Weights of a small transformer language model.
Training: a variant of SOAP for these matrices, 2042 steps.
Each number is 128 + 24 x the weight over the matrix's rms, rounded and kept within 0 to 255. Layers, rows and columns count from 0. Numbers have three digits each.

# layer 3 MLP gate, 448x224, rms 0.116, rows 0-28, columns 0-223
133137171135143101109140107085102127111104125125125129145162170107167106123121140080131100155177108155103108101119097155144101141093139130164165101147127144149112111151135116126132137107112102116146119089150114111137123149124113149120103151126080137147069119162104110130199103125095150095219124162111154125111129070126139092148137142119117117156149134109130091156127153134142098133129117117120075164179155122124098132135120153158166127130156095132120124101125136146165126140139088152157137169133104166148141171102143129129095107106124099088081151138105115133081156164147115096125113138110103089133142147121132115122103121127138122116103114184130141113153119136090151139121
138151181115128123126120173167161110138132141159158185153161151140104110144150122189130104124166124124089133116130143131103117175128122106120141148084155188145166103112097178111150125132103109162109106107168085132171125155102077146130134128163121145151126130166132112132141154087165159161133136106113161110115111096145166131129103138148087110116155132113124119092134118159140140063117179110102135143108122130168136127101145127117127160168166117108105118140128138081145129161141108102097122129089126139147160155144111096082161109124125084121115137122131181122117137146117145142106131157102104099126145120097118126103113141090093121111143145091166173126122115140141113102078
160215147138127104181172101135104133121124122130126121134119157130154118149149147148162179094112142163161154161138100067108072130105118160136099165089117109160141146149090101100126128171104135184115139147184126101107139124143105145126129136111139100149130102165083160118156113101061151118143113155134119187100136153171113116094137134180114116145144175115154097135152126140125152135114090131141114138106114145143119091125160101156142189159137094109156073094123082138112087150143138132106127169145138101145154133117159126158145081147145144165074179123152122196145104132158143115080115155171111116166130144168111124144117168119145157177126159111121127108140144162130138134156
092119170139105128141166143140102131107132135120105145121143129151102148113095146083122101129103116160109139160110112169121102120149105105118150111123099152119087178105123149078104152129121124103161138142125130102126082094152151180116164112173122139166130146146125150168092178137131155122122115080102158145126109151144133104144134097122116109152124146103159130089127103169129179167114119141125165155114129111130135140132139133090100143131140139145152137117133099104094129150109132126109154129105102135106145096128138160100163115117163104109082117136146146120114128111119099147153144152172115105188138154158142106118139131179133114159147146125095137113133131158104138121127
126163120122121122119114131102139136082164078127123105165114144132119157156102140125087102154101138110086150117124139084142122110110168118092120089071115101164127116149133093122123118095139179097104152183133117139135095141184104141146090139168091132193101092138143126114173133147092160102118153134135105168167130120110155160182125151118122122126158104157097130113135137125154136133137155148143169145154138146118137116089180173083167067143140121115119142114125087068151110110124146119153143092151092197151150106119133089127094112138112120163128106089133120139144055124131143141149118104103158159143115146130120068152153125132151127105097115091120127124158125130106150140130
164161120082130158130120140052137126129134150121095101103137166117122116109140098155132111129117108167100112153109136123123111131150127065102123127132132132103136103133131098131137125129129130129109110119117145150143160116134098145127101136106139112161088123107137124131135117125126138115091134117129147114104158098139136116134108116127161134141138097138156162111095133134093161144106109190138125134082164133089137160144161085107114057117152143145156127132154139108122147120122083145129099094128124096131132143139111097076113115104107110176157120126114126109157100092139095107129146148113115146147147134118140172163109157124114128102153106135153140153086126114147163118125
132107157174140146133116102142122123140126099123119087132157154123110139135111108130122091122139091151089154157144132106127128110132115155084123138152125149067097132134101159180121120141121135126086137141136133124140156106079146119129137140139138118112128126134147159146074140160157127134102140108142110135139150135151140141172139107110155156143122121130153123165098140142151150138150135105090105095074153130133131115132104193172131099112128139144139105139113118170151136115131147137135130150134169118113081140141120119187156125111124125169138105145171202112114154113099161167090107106149140126193106137104187103085141102123142089167123160125128164120125134152123112106122
151148116119164144132127129139118106122142084123135106134157122115127128148123135142142114136110107162099094149123131135111148127114122126145126109165093104128110171113168164097135135094157143122113151111129161153131125142147127107146121133113113131171102125140147122179124152105123124173100112125153142109089086121167121125162109140110171125140135157128137156120110126147121138125144144150103077106122131166114136122146183135130153159134144131125103091093152130139142119103145106136125105138158159156077106123161141127124133142122129102116101130147130154100123119117154124153125117088148116123143134129159120114139134109140182104143147111109142117146143120107141107144130
133159164104134158112130086089088137150122144151143109127143110116125109075111170149099128125159173113127108166129131122115117104101135102116152114159128149138114130122112086135156112102091182145131123116088159164124123154129169109067123084104201122109139147161139143112141116137110151120141135119121151098124126133171155113168153113095123121138122140118098159162139120142180067121114144090134112128123155122126125143163134104109115132136122142121109148117138153122167097117150159157154146167102091139156128128144130055109116109169131178137185110118098128113151116157155115101101144114076099152128095155145159118141151121112133165132093121125131109147162170147103149118112
125123109132157124129147082128089144070152156119107097185137154169124099153114115125146135138113091147112130110090139127060125144087137102141144123108133129080086149129074131167134104102103120118111114152096106136132123099107139127140156170134160116111121124135148088147148098140149154157108106116105114112154125126168099129134138182155151118129167112128118141129132130150131123087139176145106114138131098114130159151098151084130094105101145128121137134129147079083111163128128130127144149120136109109168160127191103088118115140095122102113151120107173158116130148114132127154078123167151118152137118132158137132148136117133145114128148170128118107096133145158110152102154
088100132130092159132126106118078149135165130123134124167106162079095150154130133146081109156127129114159147180111160141148065127091102092120083164122161115109127136174140120103088106141144118168129085105098111099141119102137162140150159142162151121143132110105168107144110111111146121141118075161180107135133099150091152143151145106107113125125108111131172096106142099149115159154126095160155135163120094123079127106119148063119163109135124127128122094150122119134119094132133129095120129147146121154142132138156138133113178117142187138140158116129146119149085151140149141133120117170071152151131127097148131109170160100129137137135155110133157125169103112110159126131121
108157146105145128142100141138133105077138113159138134153097094133140111127151122101123165120134134091154104101143164112156120104104153151118124139148161119181108130142136095133102136159144087150144138141184149082113108079092129142122147156117145122123114096124128156107101148119105162101077131131119120137132152161133150124139082118074162110112118165133151125156107133139133113132114087142145099140094048170190160179148102126140136113122129141181079094122134122153116084110139134117105163161150109115121131132160113164082145121115107092153086127150124126142112107089136125118137116133145123093124154139124137118085154088118111125135111123139147119100114132163096111126153
150169137143109116146128110120111125095098142138136108128107106100131158127110096120141143133100077170115133116126147117127150115136134115095106103166134141124111110084140133107151133094095116128176108182107140179104133112165129112143120140126132128130160102173139153102175127165154149112136107154094075143120144141109148157133105131142117157161173157094128157066121122148093142155154166171114135102111134125182142185132086140147106153155112127135148130089124110094093105107119126148104116123162098125062162117126145153156122154122115070125116142118139129133130153142132085161150095142120144137140108109127174117097128166136157154129109109115121123121143093131150163121135
183120129164123127119148126130098117120154136094145125113131125167099155123107152090167146128113141120166072149167156123135102115130119112097141107102097142136097107131121095152144129075146192140112120083108128125119110171140107104143142155157135151096157123104116106113121111120120107121114132112092120122159123136108137130144122156161155163122108139143107126145142101147105097094113135133135129117129120113090143126121110153113107129128130169135083152137080150120158079113092116123197134100137157113095127153096096104120148120138139143122154142113119162126167156134110104103153119130109146155114122092130129178143093117113122158096146110121135131120152105114113104094108
126128118086144162131137155120111111108110137075104091123160101127122129148120117118137146084180124119121118129130111129125094128120130161135141107139159144142185113148176146123133151209109111102126134136146112154149142151144108140116093137127131113127090122119111141122105144132116145089128125128149097115134126167156143132102130090145123098133102105123113178112139126144134105130138144153148148105159110150134117129171135155129155131112118153137143123120122152151131125148121117102142074111119147094122136088097138163102095129139098118144084105147135132149130131123153131097129150114097105122143142105119142138130150110122130147131133117136094129131166111162105142128131
153114111077095135157160195129127148131120097086093140095148111155117111149108096130151106114122103136118113089134144099149102120135080171114122130130131108116135124133127117133098166128129146141125166107124093120140122123139119106154134175106120160140159128140123128117198124103120173097117131140148132146132121116136142140114116075164160148116152134135117099104153110140104138129140178134179131168154106127098126120161098144117154116153115146142136169124154153138126149110103100148150179115118117121049130143096083061120165132153129133102100104130112108099125139106118159171110103087099146103143090126111111148111129139085135182119151126106138119133140093142121136116148
138137120128131146155093073122120116137090133107156108090141091125137120109127095155128097119136138138164108065085120154131075120170121127099137146112105175107088085149157105131119115107134135107144134117125085121078140119076141108095130134091180133104136127112126077138137109130113130120164070156104134112131154118156087102125170166161164130127145134128119120090127127101117141112118083126127130147121113124099179137119174139101157102136099135126078129105096114126144158134138128144117168135152139095136138136101136107144096144132121152122135163155132159096181106126107116136184166110119100130140133173142115170137115120138110149087144139117110129134145100137142119168132
099191164129149139090129120152133173130130104103142117122106156130134111143094114144114143133102149107098094126142107110089163150170140136168153139086138117130133121089135127152159136113115170125163112164149113160130147139131158115082140140113135095136140148155140129124138096105111116135115114155088146152144121125126111111115103123113154128178126152155150117129140153117137153133109139130128104142110104138131122133101141132140111138124098125137113121104130114131194120118144147139116096122138142114171135096135092128105145152098181133182140124119103158126163131148122163126131118098134137111152104129120110089108129152108075127129158158216128139153070148136136118162158
144148088130111120118136108134105132090079135087082147152145134085151129131160085097164190103138133167073176076139151109133121164118103127127137098127161110144148127080162144138128111131157107137144070118134124082113096117100139204129086174121131112192094117121118155153154115123116068153139117170141140093087133145158146131115114111142146143156133125107124107144123141150131129104110147176141131121112116167122176120111133138146127111099166124143133134113122156085145100142189083120097128177149098158128140134109121106121138126106137151117109166126161114108140087113141143122086128134079118116180129095098098167117117146110129133172140096134086126129137076129146095138094
111122116108144130110132073118185162078091112161147130134095149180149099121114140170137100123122127132098126166128178136063151103144143100112092135099111155157116127135137100161145116097130167113125137146104141114150138116150170133133095119126135141112115156138132130154124142143084144109119139132120119137156121135118144145125124117115116104129163128129133113130098134118102128123077177113106145179119159120140144083123101110103128164124118133138131112133127142126143112119152132144150156129112124120147133118106147121119113114165162130119135135138111123169117132159138114114172165106148087123100144147131127157090118125117095119105076142116114132122078145087129155149115
137112130094133127082188088170119120080115143097089144121141131119138125121113138121107130133131145133116106118148164120131122116127131131114094090118126138113119153132121120124108124124113057135116112139101100125117170138145125073144145098141152142126135150118141139121146155152190135190143128128080115128150126120107148120125154148127172107099099174143137138109103145128155128099145131149105129080109105114075188127157133158130169123126123172121155122142127136147104124128153090168146110155161151141141106107151156097105182102103135096119087125104126130106112142151142159119101158143113137095130093139092117145105157108120095096129161150183145146145123096088107090131155
152171170123126156121114164130127115139154141098148132138114136127112131123111128142188116096155137147125172127097167142156135130117182127119130113169162168148124134119133174138104116156118131112118139103098124135118177088122099103148142165102142148111128073124159097119103147074109110130095147115134117139108145132123145122125096116127147097109144103133147181162126133127142136148105100144130147084114108101147142112112116108168151134134121082155146144098120138110131134134124133119124077102108112188104129151129117147130137143138128083134106141127161162098136118145128113159117132126114143116135133116110120109116130129109145136118130117117177160117103102151157122148112
129149131159122131117135125106139173127114125128151151129145115110117137163106141137127100142145111135179171161132093138135132129109148102137155088158134110107099119129145138163186161147122100142164134079128136129134117117159121118088138135107110111101143096130074126071128128098143180100088137147128128129094137128161109152085159137121116126104088086119131082122114114163123085154098162146131132159131137155135155157131084129149154131137150155174134134137150109153135096183076127072092076161096115099131138133113137141126147094140125147160107165109127131120080140091140100112139148130142146091131131144160111115153161127076117101124130098156111130099098130126111094106086
075190158177091177144095119158101160126099156123124116173091164133150120099137128117123091144121179121109128101099171128162086143158100118106110118130111146139122142150086135162145152144146142081134100146137132147139089097162126142088101103130139120135161101186152099144108101146112146096135117168160128140140139108120135135148137108145102131126119144169108139143081127118091132122132154118095143162125119149086108187093121158128127115119122126141155096088208132125126124119104119118106135135081158104157137119068139128180147110104115126159113141125111096107100138058202138127159115142126119140086087156160174160117155139095123166114086121131159100159079101081129139141120
118126187108129080103137116149095143127166139184109133135134139103116150163101090116137111120100104151132120152146096106134100141122147151080127106114136105133131132145154118126167150122139150138135164131141107113090127070107161140133164143128112130136150100089185128107141160181147145120117156095116146139104147116158128131121143126124141129105131135117178142104147126147169158157144124120117155132139116124150145158109128114143105114104129117080155139112087112136148133100078106144126120119136112134126114039125133091091102143159122083129110144120137129089091102160134193129148112150143125134119134162148117099118150112084134108149122155146112104128145118102123120177144
148123136169142153168156142169123114110107122126156090120112104133132141129166126135140128147112137139144130111120126116127185133113144114142154120165172104139124113137101134122123099145147139134116160110127097081119127146090131102134123146119119104147103152104114144108132123129155159140113131150123139157139137095105084115129156162074130103123170089088088110123150123119135164164129165149127146125170131185104127110093140094158151129119123107123103142142168123109153149176105121116181145163149099124116097141124135091121134164147140102162141157140174175134109152137123099140092116135132115112118132095090137146125096152140126128118127098128140140138079123138153105144125
116121168135170117123105125135129131146130115148110110091149099115153126089122125144137096151153078146186128153113151085104112119103145132111078122102073087091161144112102125135121111163120171125124124108117188142116070123124081116080120111129124107108126138156151122099171071162108147127135201099126119148121191093093149083127129137117168137135141151124132111149154124112118110122091144130151104094141097101112178102113087144090157145103163073120127149161134142162127081099111092099126164093163112146091144161142148143123110174143127090154128111157124127107146168116093119163120126069139118124155117112116127112120142094190130131137131182158139116115119076092050094057166
092125144126136130118143151134121118110128162115113143059116133135159144088089151146111156079092164121089134136093083164145107116117108100114125133146163135158121128083145111166110135147104130104146145062068131135153126143103125133089108135092127180086100119134137120141144122179140158129131096141085165110139147102120147131101148135145158129162145144125154138099157127131131071109141166172098091143113088146092165171127112128162141115134124114146150107122154094093136160140133126173148101106146114126135089129169102131150108145101118139129112162116076126115125100110174177107139126111114086108141134157135123137115161092110112149114168133120147150149148155139118111111153
142132135135113150120126099131131174154172137153117175109117155122146113123132108125106105117154107119167134135132130105109126133142118164128102099137103102135126130090177129139079110060153149129093131137120150121117108122130127115097065105128129122133141133141134133134113110107113101075160122152083106128120147119091130136110146112086101142135166148175121133086145155093114085125159152149188111131115136112133108102090101161097092135092127165137121148135105120094153144104109155127117079123133154123149117097115115119133127124149128129122145146127139140096125155080127137143121166158145107139127108129125117133143099140145156145133095132134107130135149134107114130144164